Each number is 500 + 40 x the weight over its row's rms, rounded and kept within 0 to 999. Layers, rows and columns count from 0. Numbers have three digits each. The size before them is the row's rms in percent of the matrix's.

# down: layer 7 MLP down (transposed), 2240x448, rms 0.0182, rows 1143-1202, columns 112-223
# up: layer 7 MLP up, 2240x448, rms 0.0168, rows 1144-1203, columns 112-223
down1143 097:509604525486532447481517503545501540480513418474575482548498545517463522443422469517480572519528507497483538541510516496430453494479462499460426538550507469430476469450497564435531486455583504470568517479495482581514482451505486495427557466512498443559432496522544490515493524489502475479561516488517530459477533471527525471483503471581
up1144 095:518458598495573456637460522487495504491468439409440493576564489509510498486528399471526578474482487520481465485480460482554493563508529461517472544438551539432454419426414472459499475472497507504513448449494486533496523535470441521528498440453415472473505544460544474473446572510569512571522499527474510419588422475566449604528507505529
down1144 097:405421537432532469523545527508497528496509522528489453447547533489444490463453534518440518509477508528463574494459489472484459494484516450537526485494507546524547561546547485545510489514511512452478544480425503428430467504544598472457520465465521418509455472483474528570432394450482502476466539580535570424431508513440460530527541474391
up1145 096:487473477444530473493475508510512499533551464500561515491486497504477425533438444525529509573526422548534451443515496483501433524583466448444458481487477503532507527465554527494492514484441521477527478466503483455489487575511477514553515494486533523474492454524451453469498524542432448531501450481459542542517465487521537505529469495494
down1145 098:523529519535461507492441527531483560494459510411434526470517533495507596503545481485517526537514537493492540522545439503464558520482506595426589520506548508522472509585391482485542505480517472491513510452501491418530555444546480480477564487496437494507487530496512524501447487530487521459566570534522469508481481493521381489533559492484
up1146 111:461476448464543586488457562506541480436512534526475537512490493550450475531535572483485462535482557512532472496573452492483534485511431476474383409470495586470469583554534510468448448453474507513575460507455529352471496516557523476542504443474500566470475488446451500491387471515475514545498549525473547511479495463508518535521503510486
down1146 116:514531509404560474437524491490562478532553499509499461462466538537473513528546538514506498527506538439541500504496528539522503523469555492421505509524474506468556517498478490440514480525518502559446513493460490514509495537451525503520473503477444548512439506460446522544485487524486491515509407488466473566548490591448467446480477437487
up1147 085:548530545443481519502486503507576492544480476488533506513490471417551502484480530508476405538495458546480503502530460495455546431474488477565525484449474571434458493468471496543555530482509476516478507428536460452513568500540452542466532459435574460504502455478624497555519529503504471467627540502467568484512496422542543506513528479457
down1147 100:474547489500529435531487527458464515493549529587522514553530527567455419508426495559509524490505557453510527501453450546497530543516478537494462507493567457523543474512563482488435479538435549495504481573484443569555458484482549494499414510565507511449452501381493509464498463530483496546524460506564429462472554585474475467494486469488
up1148 103:499477463479533466506520506526505430534474494503497505554455419561534465530460451472473473484472488524520497509521473514514562505598502495479440500398540520484457477471504549557510492488479476462495484471532517526422481527507505463510446452447478493501475432474438500489473502519459498575464492475462502475543444511475553489503487546528
down1148 088:472490500474457468481482502533495431468526517520466449486491506545486558486501501533537521525476510502437515553505486485486559527524543534452513504464498493452510524462524542558425502499565568536491498461575490457587493518399422449485481517419547522506522519484593530555577495513538480545513450600492328565467494516451513508516500532455
up1149 103:450521509398567550504554525514466438483586555537474521525501485525540518488542444475387514450567481515462520541497489461497531480500489451497481426475445481504472580437450511538458537478452542547445541503497462453542527530525473500582528507485539460491561487494476488529456508426460382519507510497461566442542523432462522444502508531521
down1149 104:486500520555516517558544527492505509547528476538498475450541527466501516477450539495483533461401478522525496497529539500433497511511461464514571519473563524446467490469503520530482384470585508578483433504426514605469474381532540552495503457540458468542415499539465434544485524582562509483527532505518556530517477500479464523458475537463
up1150 096:487572560483535457532475488522539480531563502444524519493489484601496505535515512543485439477554529485478506538473375497488519525547532495486478525478478492451484475517441578449483504483553464533570431536481441449451527548486444575479509457530533485531456540513512524474567565518480461512408541494440500558516504420495534426518551413485
down1150 096:517439437571420542517466502486560523473487482458490535505545476495441526508510440444559529482469565481526423454454496433467516525507486509512524510574549512519469526492435490494485499440442558499421542514498440516451464516528435428472452505548511436503489470545488451475460461474582541506470531476534374545562472530483473479584527573458
up1151 097:475441466507524531484465526512573423513458522535460551430493475500493476517506540502512475418512528487537466480483541449541527520504496483497510472591516536509472494496488460524496489490538477502445486475432507471539547530492494543513451481507521517416441502491505577496413486578469516450505451464482525500518475524537526551525476565517
down1151 091:533466523497543559497488577570570458495469437526471544529534523471509513540535474463512523532452494501510495521440534490470473492519476536475510480585491574513505462512515486423498511529449565428528502473489494508492484470541433490466558520504458495527479492525488539466440509439486508542497526549523405551481447451484463445493528507576
up1152 112:510502469449511505566558554455501525521536551459528509541561453487482471551472490519456518471527468506496529447482501507569497444500452513463497472534519471500466608518511515505559496538550507481460535486513478497480479499491452496506557545585516411530489474503523474415527494464527450535569490507516569462504470502472565488560504448508
down1152 107:510479497575514424480554417475468502483551465550482458502522527523527445473497498544439482481461433502499486506531511508428461494562548521482418495481556469511474484522515521499538563453480480434580506465459444558489535538443518429493522481545494520505506459541455490527525560488501502450455503505500536498494502480509458546488442447531
up1153 097:455478516503526498598447560502460482559557556577505538510526510490536441493528481483520532519465470470537574551403470504493526510567549468543467422455571502507467525552501442554493447436485518507524475498501472523497511499444524551479452522557484480521483493489474521492493472443525482478444485519463512468483490493452448494502469509503
down1153 095:479461530547504521458461416468607509462498499546478409524565467508439488415439497441479493485557538521528465562510574478554494519496505512453513469561507496472535506538491517502548529495529471448559536523531474550544496491531507457491523465522458531478561554486496573492531583498492500508562566516502485434508543509515453568432519539551
up1154 089:496532538455536481597489529524506503494420487528478512481491459606503486467452380481498452491447501550428493435551568517550463510507480430458519561515506523474563460497497454436506498458466468546520422473600542498529487523451444522528508505549539427504477492545499545410527505492448478483567486494556522521508507528475505562448515502476
down1154 094:439503570493454575474584501435518505486509570536550504537497473509476458471562499488503447438569474509559535527514491531502473453520558496528470483430458532608463541522534463512471465528578385445467471504532448506468538480614531489515457489507476614481442487499491483495564481499477496494473554514507534469518493538468509419527485480427
up1155 110:457511543489568548547483414486522428518468443505522477537407527537490506471495550453511520511496493473535476474557545522489437502535502387496464430510483488565502487465456447498485453431483514529568515497519434434464519460551431467459513517477509473458469475508563447439509520531477452546498487501511574463492518606534520465568532547534
down1155 118:483566501523521485491512514568484481439442530540471536464481519520505615461527506514527553562481407485440451511419502488519469556507483485533536467508530475471528476547491511551505504509475483484477463477577556519491464510503564454496483540354559524412523546553485501471461516497465540483533539525509596449511496514554449459476566577513
up1156 106:497476515475542512551484499438497530534495447450484425486512479528519518447487493446469533459526534467403448465402505493487496487564505538504462461450551472503481432529477415520513543473513480505498439519603547460504452527495445505527501406512594556590513510480497580480460434506445551514460475499524512482458507489462512518571447499503
down1156 104:506489448500505582410481526579455490560449539512544509513527477552543581523566527461520544491438514551516525580526454464427502466506564469510489542544506498490513434478499472507471527599495442488442532487451493518504547517514511503456620482440535478460523485531492462511563497377529467515478529501451336440537526511425449443446504509512
up1157 103:596416548492473523543504464485438537533502474564455421464505454495537530574552495529565493482500595454501405473500437522475505496517517444530478470469513527517534417519476469480554510496466547534534435503547500485459489468458426488509537487589501552487488541474444415510513499511545520536535499500495519473529460508562513556551450481480
down1157 101:422387520501503444432480462542497524497497438516590534518541509539483437459484498545536483502505530496562508563531558487517527481561477595507513534498503543548625536554556517467487539563443502428486536465497563452528481494546504474456484471438436434484551499541530615500555533461528521488484481449495473502469517496461551516456521518588
up1158 111:497496531493506484465426466483545532484482478467450446538534576529571468493526516477510538437523545491525567506474493435530506474623380525595394465469535471497532602515516523470484469459533414479515476485442465511432544545416529479520521481495471467549507530477590494544518397522508583469457494476540533521563544417513520534492432468533
down1158 114:485536480559514504514509528553535442506509473458533486542573524534555437467490497522444449522531543460429531540500518455439519485431555511500483527553398520547435532474457525422491424490560517565515479512552455537487535491495512599501573486479470517486501534513446494461520479499517559516458515482491534445485489492493544551526492466527
up1159 106:479483521430480459534551535491538465522492517536527531520490445486429463467467464533504427472545519521403554514524448510524618452482498508540558499546520567515497558490462517527529497503542496501457477491497473379384464510442575475475494470511563513498496458483517501537494525484467487541490514454522463481517489511551490553529500470539
down1159 076:478489557488548456571521488437516493502461502481508490505499452531493547530408489492519466504476508481491504462541509460486544448560512489539523465500523525482498546554497516506515486498492457517522485524524509491477479519423529550494525456482584477505500464508525531484488469494493472545498450458500165507503455483524500526531511475503
up1160 096:534460545507489529574456505482468480517466517443460537473323421536540522552589468485599463485450544494425460441480516474416531498475510443601489471491557428479491529504472543550474500465561508542523504525466499496462557471482428537577584460553544493511545459562504505462497554538524498503458479460501468520480402481522480486584547556518
down1160 092:542478437477557459478534477445530520523550476543470487398569488431462596459493493499358532566561495491548556521510517500556509497483564516479557514556494507544491457469520537467514467493476498567503565526533477522438515481554476506443489540466572511543465440400504472516540522436461471508513516492504378446473482498470491522495547482497
up1161 090:459434476474510500454527554522533497505552511561567493500507498558481502540568504523526493499439503545517515531505574513509400531475505446560483528456494544511474483487451454454474433515523429409461466458570549474493466463494458580424514483601498482478452487521533487435500473437509519486505471511592537528495425513506475500484476504446
down1161 100:484523509468544520549480509467572486492579477457504580538445600456428445517473562467491469560527520552537523472528492496514410510424486509464513431522483488475501531462447501508499543465473496516451472492431469516500502548488509438532563468467411519491492517545500435566524452545476496497499559489443431487472554471482492549489497487515
up1162 100:553497499510479554478472502520518483450466473527474510466472560587486448459475492482524397463498483494457482479492472475579511484516511422586492507522493505460483564556483493602469461470484519534444498429507489539466542486500501508464486496543465487459432509511518432525519525571439475500485423452466483440516546553498456568466528514570
down1162 099:427488385448516475481460614452555487577507498501398528453530492482477486556534439477515556469497421503537449526476538503463468441513488516430491474512573563475495449551459465419472498513499485515457535485386359507469485478463506536562528502513517486483504470502479552531468507465584489476506502573549602524519546477461556460454462486527
up1163 102:400441462438498484545515445506464488509532511438546445492499527517524489434521542453509408510526512529434487475474537495556527528484531496567483490494495424561457511416552463503429433422508506561550495483483504532480528550490470567514481518509507452566468469476459496528512548532526483445448432481511512451594453494441511520548557417468
down1163 107:564508588497523505536403581524487538448545537488492545448518464508518488488570460433583504503538503452579478563467519480362547506500446458512488547527473527455553488497458525575487517528449456512425491489445520415378528494467480521518454455533488548497472477457505527515489507503455549440488566525522576536480512511492435427483495465502
up1164 098:467488538517540414425426433496478479451487481522485539492438585457492415561539507530470545535537441586526455520481545506481459496483507563489481489559514485522490489518467477500457416498519490454419495541508496518505563563570495545452471540549563504520450492513519479538516557478473498477436526448457556538528531458513470441485540542554
down1164 101:521502468491480529514579492496495482520512478423490453522587496557550558527549496479559461541487531494416498481572517483506415504474457510499448505483556483510543476505557521471526507489495583554528534513513472491581459454464429475505444515492507482494543474484513572446482480557531493557639414569495544481461547535449503535469558492496
up1165 098:494517442493507453562458505532498502515509504512495460469504454500528508512515433494580487494464543453481472503532510485536503513531535519377483550483537508500566390449445522517429537469563463417460502521411506473521462478478446426492462469495475473454508498462522534510504483478510512484433466446488492499539456502524448531543434491492
down1165 100:433559455486516498519547448463502462496478520530475521509562457486529573534472506512523475438559419504510522502470552463388521486474502481480509469529464524489515527508536525502542481473509478484580434503471482472436506524465540589561485469519510576513540509599475499536494458510454411454572482467469463476524483553569473492438506441442
up1166 095:501543491474562431483553505508499494451526501547536467414512484522532473490551448519574426491463497527459493486493486461482525452514538483508483542479538465543478427535539453557540455541479505502473433480513507456544533517569437503553508445515505446535486486528465515506495534517545443480546473534431507507561475471538503509580505507520
down1166 092:502507532455504507483468511498471495512503488466513423505477516503570512537508503496438550494491481526575571481541502558509448526464502515378478478520455443576601532481460485408462548473458517462542514519546554533519454475487536471441584459533504502512499531465450403503561545417495560533497482417483515504484579446489502503509509522556
up1167 105:460519468481537546562493477517518492514520474520486491544540536495457520476524547579536398550479503555449454542524430472644444518531505448561417571507489542497452460439476512421512463488443486491466523446567477446559502567463471543505520510569511430495512498462503491493538524503406440581418436551459537502518503479526400474483526496471
down1167 097:469460483496560508555503532470475511529526502495565591460501483512443454393505532482482502560493465428471585542483478524440579514445525514500612502513473507525527450545494483571531553547468455370535472506514587497512535478544512483488497444464490454442478477476498479490519557443433541500472457520491455477486511573545469471509438502492
up1168 099:487373475482531495523491507452523560484509579550475449552472535493498516451536439505471497567446524444459509501466475495465501536514454547503519531454541524481513485559463549529424449489469429532544468533569478454500528453504425440471449539593504530492464563499526527442502483519489422534462421457504481497452470485472474556542531570514
down1168 095:527554503529499458454469466538405575468499463447511552431485559449489497499563493472433514489482444435553507489473491535508495445481541459456572455514497524523450502546549503512597468531455446509431536418526477524516537479489500587492492504492519489483511462531405522542528492490526584457517525477500623520524505512460539506507497494538
up1169 090:476536433495524421501518418468489488485540535507474505484440469558518527507575473547488497517462501514594512471476514500480504469461544569486516575577538599498524504468489457461439506427506495456432541548539550480544552520550403515465500530524455513465545568488507511457510497438453509563473463537499523471532476494508495499467518556494
down1169 101:445451505442528486442526522512479445519470525526527552481541485501450467525516532581488499543552545449493558463398487507479496498522488447568491459412564480499528474545449543435580484534496498459542476462508488503549495474434515517547425543483542488492438524424496506471545537598512490395568534532498552434523519580477500589494493510516
up1170 092:505543547493473465605497490552556457503462553449446485502488481524578516487501438530604560497536511573470530509469448467578508521542529522493481513466567502475539500439471514467484522512490474573495473567488497544503449489516536486565515468541562445460482501500544457514500575544451551511526502505481501469515503551556401521558533512620
down1170 096:502453485528510475464536555474537497527519492470499475421447558525565568499457439494434518526449458476473511459455513554539528515396515496533525500422512491518425491494470475544443438511439530484461477504503420483519542496445450559491469504475497479523518473450509515502531482444582464535463486497456477510446476505503512495492475488476
up1171 099:510503492479487560560426520517433504539587554473542523482482416480529525421483549493581404488555474466510493434500483524516523465491530510509458516414497525519507456440516479513488508469541372523405464503534489477490547486533454524502485519559566470508553538516480458461544472470518547553513522474472526487516401555455535481468560517533
down1171 103:523453446434469454521420519449532484503548485532479498452558488514496441512537448501458516509464481466550526604571502468453510435471496523509493491520486512416520465424562472456464551531496577475537474460408519553443488477500482531417487570473467491511470499568499501593515511474420504464577471512473474537532471551506424466552460553509
up1172 087:481445473467532541506503433496513428456519500538515503473541576546525529489492551476490472486508459483539484468554482502504529436489534519539466473504529478554517464502547449518465446478585478500514485479526478529527490506565453486472543585536486513513391389528471508561534502451457499520434509540558519422508503427537495503520439430536
down1172 088:531467489528493450477451503504540576511515513512517542502514497520583449512540486542461530521537609503573404497415478530537495575516478473472489524431481459490437516492516496506497510514497461463479468489493549532507517473485519503495483459525527437498533544484491451501555438555566511540551498570442562533542490517441506497552477440478
up1173 098:499511505447526500489513513478515468509480556436525561468464429449556491578539534514490512454467543551422465472509461518509525473484529507495494509551535501529464464487444432470531568500440503558472416555516471509453434532521404469583518494450472516532501569493435522441512499490547440542496502380513470501506406521548445546526420452573
down1173 096:479500537510561494553500443491501534507488434542536562497516511540465594480501450470488496540491469444492519502536536417500512476503472547423481484530529575524519482484440463540510496522557440489536499521547589460605514487481515484505471506579447507565533472469527487502489486495448446524465478516506461554506466431424538515410526572528
up1174 108:487470495515513517573485503487589509477480503554473532435451473594471511564457471552567483509439456498513505510471542464540483536544533466476465582516600496516499481449514565464525560537451504511537546498481482482447491435438445485463467463509515497533506485538548498464500493506562549533510470456497525458464508538509504548502532471539
down1174 109:484437471458646498503512616449492490522590464513514465533530478515413437468470494571504461556500515441510427538564604522457513514474459462514416469442508462471456501455494454530519477511576504490448520473477534494526506495542516503568492506506462548423473446467460573458493487520506490522541509577553521457441518513507480541478514491447
up1175 100:577530554450519507483475524494480500522511491453517472458511469430490514513531557602514516513542536472474482429526531549507524495543480537468448515467509521504595458484495592484537485506441531444503500560467537480522525497476444493469475421531485507526458524545557453471461465481382561514500413445523491463569541561578533524504493505529
down1175 096:396502458527481438509522548550494542512525548567515466503459541500515537515453478448498490526501495535527496629406531492511531492454554537492555547443534490485491532616461513471509527487514496489493492469511470458525486546559464525483502553523526500495514448457501480532605532556502416520476532489488317576457406481483544452453546531574
up1176 106:461536484458466464500503548516513517492541535550422484574456530516548482487557505518479507517525534531487437494464443505559511527556428527549452531451568511486509506452393532574470417560501527508525481488512451499444461573424471472500472460512462508441521590509595520525502466482544446495513504538516516492524528456532439585532496460451
down1176 104:531544491561426488511447453439494481503402499532456443523498470492513511448508454465516427579479563489511493506571463525463510474565519496541445449546431560519514473550515496538485554537433484477505480462518495531482489492502526522524497459433494492520508572499530463501518534510511499530542492486476519540528510518521473498552495495555
up1177 096:479512465490486555477516532458510452489472539480478524448448537594524459558482505560516528476538491517511545452563417534530499542550523478489509512463485503472492591520526585478501478444452524533396470463526501486415580496516461523594513494503440492527505454434541504548532496460495443543496501537534517417518455516490505466454536518511
down1177 101:486454552554550491553613515503440512524544535507590489509548455481491496449468534439530439530498453483434492523437526463485447512469507477487503529465543495449483532478476454457460545599575478506481477515560520486458428505459493446469505516402446506458521503523494510453481524479520450463544537505499509512459489495497509485511436503481
up1178 106:565516471471529477530451460569528485558565533419534487487552458482525517480472545555422453523499485535465520487530513480519507497600511465514489501471450509473538580571524529464428446501493527512452508532432464524438415518446499511539491472526505490430476506496538487509492440472420532453513525432591533522480429466536534542492526393557
down1178 071:411513479498492497457507478476481493456530457531417511454458501537486550548452517505517544502505476504451517552515483479503559520522521443490545491486522453524484486496519501529532455493510556546592491459500548467510548526438485495540574553453489513492460484502486500498508504469528510506473478492476150537468511541509525490464490626503
up1179 092:495632495475547532478560590470522486452488491494462502549441512576509543500534548505545532463499569560443470499468520452483439423487471547509478577506523429458506509510519506506527434508493518500439500413500472511478533473493398577560527556497517469513531558448473458469513519441500429472481516501532516554432485458592583442525492479456
down1179 092:530482468484509483525463478518530542487493495499514499532602481476474496462527518426452436420538523487545492473478505495433459554532508334443481443497470552556495507503454463485401488499489522458501563536508506521500529451521563402544530466547458534510458474453545461526517489596457518466482487432489475444540475503481460437448534476482
up1180 093:516504520504504523505472536484525519517504547442556511483526517502514518495526417508566440546464485521474476488503487553519536532488508503515514472442497475445458452544422473455436480524573506487529440485523483467550507543467477598524516454526581510548431454506542559411490624452448525483521517502468499446519497451535505549558539454455
down1180 078:450578542534446485538560481525521477560438529475436535500527516496487529551464559455511493459506511538482506475512496503450490484501527478504523526535534488534486590477537519408483602511483500529569526517512509482441433419484529427530502476523579485525548498605415480497481417473491531532532528517478249528496417507526472552497474528481
up1181 102:459508527468520451453573501508488477519526467485502479513503538522417508441529542505456476536469435489469498494484542548513464520502529524400437491480478516544489547496501512467539401508532466489569449504408505496505502517503502469473509444511486498458459516431531485374446463483603454485509449405495522493521535549515480476491464453513
down1181 109:497587537486522524490432495582530482520483464527492515509502517533526496490494473508547503460567587569557532516519545519458562451495511452469489563542485468429468537562545458463517548488453517490481462501527517513483522535504560451457573510572512482454453619512469509515516438436521468463478489528573429542473502562511565502434464440528
up1182 089:499510483522482549494553552502581494521575451531475439491450390460498517493496511589515501488514554471512450498488480519530542490501421485528480464500486491521438473477536529482571399538513470477514520414413542496502567484522488466511524447472462478428443513539547498477472431470398541530535442517460522503528415506455501540450491526468
down1182 097:506409541522467487514476390525504508554460534497486550523484525539422471484479543479464506491503470484468496539504499530472433520511487493538518555449511496474618462483427438522446515485490477499533558548548484544538521592513528513500457476543532532571500468525484552513571525558505444505436503520486456551504530528482530438548523494520
up1183 104:509542516488594521535569443501524423528435462540481529523546438582488522469523513556434453578499482493481464496511498385465517526530506591551423446510533540438530491480438444479514452529544525598478569546492477486468422520478463495487452503493475469367475546479504450539428484529488512520507433494454525470499519543526488558564547444544
down1183 111:458472532517560526411487580448538498547544442418537494488534498486483513519499537487502404495544437569484543481487609513521416550459552534488485492499505455453507445436525493471451495528551489568500539488545510519567567523471541485495544451510531475491446524455447558541489557389438422501520512493477424516483520582500476456418553558507
up1184 106:500467481438482537531430469523541546544480508542547465512483517486462474484532529497544489507426449504473546467540551508504503522538500545496450601492513505520489467540552462585546536505447527455539479479451426495456565542520500525500486510523475544532453495466477530533429565423499494528459489423517494477505496554543497465489425453509
down1184 072:409495509459563489528544505455518480472506483466491560521537558481513516532486451471517478498558545527486565478459444539541513464509524473543498462488567497456453578532433487488501596533557480512540468498543496465474451516429522511513512547556535511496518509512495528474503467519431530495530519551522204469509479458538547474467489518519
up1185 101:483469464506586564464484427459494455528481510491557489551427508481519449517496530560546449481518474494433439514481543463422504600516545484535479560501504477494518499435501476521554482478503480523517467482541490533500482559524450524447522499530485503591485472496520504466488530510519519489487523570586537447444517550496468485485539426538
down1185 108:490395535479552454465516512461468544474542538517552562557508520513534476504578507506545435531508539511561508513540476519440513486575509456483453418494451469453453588480491487472432562478488515513522423499478502524445448391485426520515479490500592468464483526531456450538484513555466513528552534532536551501526451534529530458561518509538
up1186 104:522520425466505422510504456495496499547489414501484434560471467511463502471497529533505545532544474586379496473502543467538454533568469524447479480520561502442477582585503565500540458494494498503473484475552491508474540530499566538529485483530482489481483512457537509473531483587462490487546470497497527450439488521521439545538478496462
down1186 104:586501501527452493495528466503523472500463523541507452510456439497520511523476491482474470515516397523482512442493519548466441486485488520498573477480474543553493450440514516548463455469571561522506559479481487472478530534537536454519523534470514533505551541597521471468470533473494476491513545495421399503530420479553433550597505468549
up1187 096:586493479491577584452506504516515535533467542444513495454500459548497469510521500463493481532511548464533551491477454545497429449536534481487548440496516528563498484543520523464540515434499452483484501505482518511490458566554538388513492488461433554551476423542526452419419484556491477506495513482513535465501470521512500585528476540539
down1187 095:500470480560497529422507546380596467518429484480494453565454528543502458519493549557515473490450482489486451499440479422543493535457531555472518473535562438441522494490402543435461419513498515531568435494500471479512523500444388547487507527508562484485436577508472537543510548512524522474448582507465524464474484511501521476552554533475
up1188 094:483533532459486414476576498523476575524392499471486467558489498583429529512583477490482485558423605476517510483511469467458531391533459486503467528552510574481523484456457497500543521508532434511502484568510434510514531564471509466435465513522483430516390518498448509439556503529510525469479518517491537534508419519489531511510560459465
down1188 092:487557496468463512465472471590499512511522454461563494493415531516500530569523514515511543458542438558523499438549470558522466446479498434433513536509470538492489473488549496540505527506528552557451393478478482464541492523493448456543479494483454483479509533544566506499489513502537400505537461503471507473529527542430510512423441502502
up1189 090:524466495505463515484458482536580512610486473462598487495495482530564540473437549555515487576514534551521529519464525581510483511530586514489478502443457499500514549503441499560494582460469451530529580512557514491460480495515513486486526433538502534472492529473538518391502460547362514522486437449544529488555472443441504527441450516448
down1189 100:555496502468420447575520491482461507480447522528467432471520551506474527494546527505472493424484517462454516431511468552484480473470463481547444556539496552514524468417488480537536461503550531468453475474470513513496470428494510533492544480507430501514436496494534488573496528455514489508530506456515540448529480499523510497506514502575
up1190 105:538475528444467499504526504508582555500552506537559497438458490493512465474537451483497557510505534504420504506585453485513572515526521506466485533515498509443444527482567539521532564478524468461431504435512514372467554415461485441509569471468517525453534526449625529590501445511539508536530498482509509460461474451528423518511481461550
down1190 099:497446498477604487466497570509447513455434505436468482532439505481466479558540520445496449547488491493473467447497481498512506491452557597477546568572540555482544533533471429498461457479548432456464456482467416563499492558498506569530484505474465513552462475557411449421471438554493468451551474521524343460511516517560501504564530524490
up1191 100:532463466532536563559498451484533469500482488503579472527526509418503545496432529531519530545473469587521511462540477472544469509542511544546487478490527456501511473470488540483597465483496507590571464461488503552447453574442531568508538497503489467470495403508476495499481594554490483480473522499474537508498473491512522473521563483607
down1191 112:513473522494482584473525452467500523550539484477442520482569411543480522569478431563434457475434488523534500444445528470506458517494540486470514463495576521520477514339420522524536458558569492520572508508509479513488533445471526480479502502512503513433445534440523468477517490447528547428561494543436494480498493516570533509534487480455
up1192 102:466437549516507524467464534439502483512502501504470516534465560507489464497530540525510465445419494495528515511523434499466536456544496510589506415524478567493487465506471551431558534490528519488508424543490495419485553533533508513486484530577504511485444525511452551416440439474424492508469533549488520532503509499518508530412515542580
down1192 114:416524489456457491540589522531504501468506597516597522575458482494484543499499505525497518535497539456507494536498510529565462472405526551511477533561485505524473534523510520496503426538444488473474466555410480431467448480560472521516611527455394510589479488517522465479456491444521598589475487470449525456505508509538497448634452557427
up1193 098:474528511464529434511493584510503548475483510448514481475507426519504472494455541561470421532494546464496525434405432478504555437420550467478518458564509489486504463508465515489477478500500474544503466525519513462495526533605499458515502473519525470465492477507529486455517510444480445570477496462538484458443490490443512486529470470427
down1193 082:464515514512534486466520481532464475560526583498448508516487508559532435509468488458522524498467594519465448532551470473464413518446463476481511499556489446515523578499456531467504507476513545507530524545484568499535400523443490509494513516568591412491485474497438607443501625527520447492510487464481310456463466440561542457466448501470
up1194 102:475484491372517523550554472525581513585584493510510471503481454554566519564487532505562518440472502515451498568468499501551480508443563484513484535516494462465551452503506429450477492506541454503527525445504499458487520558486483509531509550512482477600517486455495544494489419396400484513456574481453495466486481429506497467489500420477
down1194 104:488426573521509428546518547488458522476531503494499550486538478479485431501582479518526440538524476476520482461496465535478493469496504510483548483460533466520452488538507529549536495488427576489458540521510513496516546502468490473521474469522476509511544478449563512538539567531526477500551518522480435570533536509435521546480494534516
up1195 096:483580520432462471500480457541512436447560542533536499553484496527472489492464517570584431510579455461498535489515526507466455516558526505484509549520533527458531580505543553513443504521457416478448511509520486438479511559509501543505525446483481450442481484485507433507556491525469503541509430511449521501533482553530524484535426543526
down1195 105:526580482496559502487544453534507513505481535539510417449438431386522539506507489488533581541461528529538441500471551489499532538469487452454504478470566480499517497530440447519585478554503567548453501565559489489515528518424469511569483526447528549505609505531555497575477431492480510472482566533558378564519490437491476490539542428474
up1196 110:530505523496493503479509525549557504525564493440556468527477416522480487507563490529511472536554617498461557505532464431503460484484530638526494518598561543521573507539518497542528497502491398463475519482445409490457504513551477533485500487539555551401415548434466535478483483422485522574502493522490499467553452500437428543490549534516
down1196 078:530505481464491430575507484457542487443470496546496546521548488544533584472484498555517469509491562493463547494499465508583499461515537470515496566475521524496529488482456475508476506509538575474453510508532472428503493615522490515534541551465464502504532492531534510495455567479536518517516485450540201446514483542514476478540512460492
up1197 095:434520481510486484600518482515502510489512473516483433490505476555424466478521456527503481527471493467511552449492495569564534519518501502452466510518474487493489549506511521495563493511497528464447441593487519526497471493434533452474464462561560512446424495421545502522516435371560436583493492440504512530510558443488440534489527475497
down1197 086:470508497460537496436499506468450533527538567473525576501487538420510522538463496490495501521470536480468484543507456444506459497508540529530511485544443484443495514473545510492520513447550454503536489495462477444515458588512466604496548517478519517551509512621426433426469483515442557498433530533478297517464464496484514496545436495522
up1198 102:500488507557509504497493479515567475552446496566477434484470514407438467497575470525543507562462448487501537498412482474563487524524507529514487537533579439478566530490416485516435473501532418443462516464477507519420554486467528526513502493546526481468475469487553525583448489544532534524465469480516517476507482470465425500554536546493
down1198 106:513470481484501520498462441566510513565476474461499521479466544534466521522470529415558445492582456446503492530513527488481474458467440468510482465543504532483413458556544520450451546616472490507414506544508470472567497555538515482524520522473471564503584473469467475513541554481426492519520514525514476486457504521511487502485535473551
up1199 097:537485543460474520495483548469481459562550446516525486467517467478490443487497524501468574581490543483524527562465481505522508504494475493565514391545543500557438503540516467514468446465464506484454534505493526488476512488544504418487489498525487457462502411473527581542492441452441509486505432532525531508418540429469513574564442510495
down1199 097:506406449543463537494510462486550505516502457453514507487519476470490545495466512503535484467487481559496493503551531488474529516506406471459481452479470501449430449442495488452467468456474512425589526542571505527554542583514457519476486410482525486506532532546508529522546568538507501527483465463484466582530504501510483494466452479523
up1200 119:540487506538489441536482537470523547491480536477458449474462546451495398454474499479503491507531401493520533452512521498543561489584442493568451477512553551440485440524554463465570534500444429504533416555476524494454483466418587592599442490543491522501454524489478474465503531443498557522512498460583513520510517468487481523464478529564
down1200 108:470506474499505471524527477510493469533464462542548510514464438525529513455449538476491460483421532496537498524459521523498560453536559535521486482484459465517486537484515530481503505517555537456421543525417491570460564482513440405545392495495541477433490528501412537553525523508445487509570489481428397491529486562496490441497543543454
up1201 101:390502522456533478546479539516542494509483440544525512498417452524502489538515519561539562441520453549503473584430499518479537452513523480519431486467544500515503486528391437500455466498474519411510489511490549507378485488502476475451550465446510569461505436493554538546492464492439500539561502415532510509465481488502530440510577505466
down1201 092:478431537509524505516485541527533490554486491455541524482518580519490581478469528517444455506480479454481446558528498421432485489374479520527490494459506472502584478477498540540492535470428471570463511471507472493572489485476518509465502529590480497487512520414488524502514517492511436476527539547459320626520470565447535540508548488476
up1202 088:532413480484520578501500444455466474543449481487542491465519447535517487495453542489479538515489501498480475499545569431524547434541482484515447435514497536495479462504518485499552464522583504530471508502461499479549496537475468498430527491547487467546526487530514471506453523493546506487506507509547524435526475434524521495462460413457
down1202 090:540419474540484487474467522496411516468474491475508501541515525507513449543473518494546399481536547547517494514501472515543488489452521563459504540437522504469538549516480528492513554529491436492555453501464572491538518491496425409466510435525491402573568493474454554413454535536455481524545517516475493494498514582422492490490413545477
up1203 099:479540429498508474502491459444484515477582480440537482497514520507514457569520462525501491401547507493457517499586536531483488474477539508529501528463487455511547481471517497536494485452520555507453505513571450475485525528484424532524512558503541491544514411477525437548488502574427433502468636437509532493493493477525574480552575437532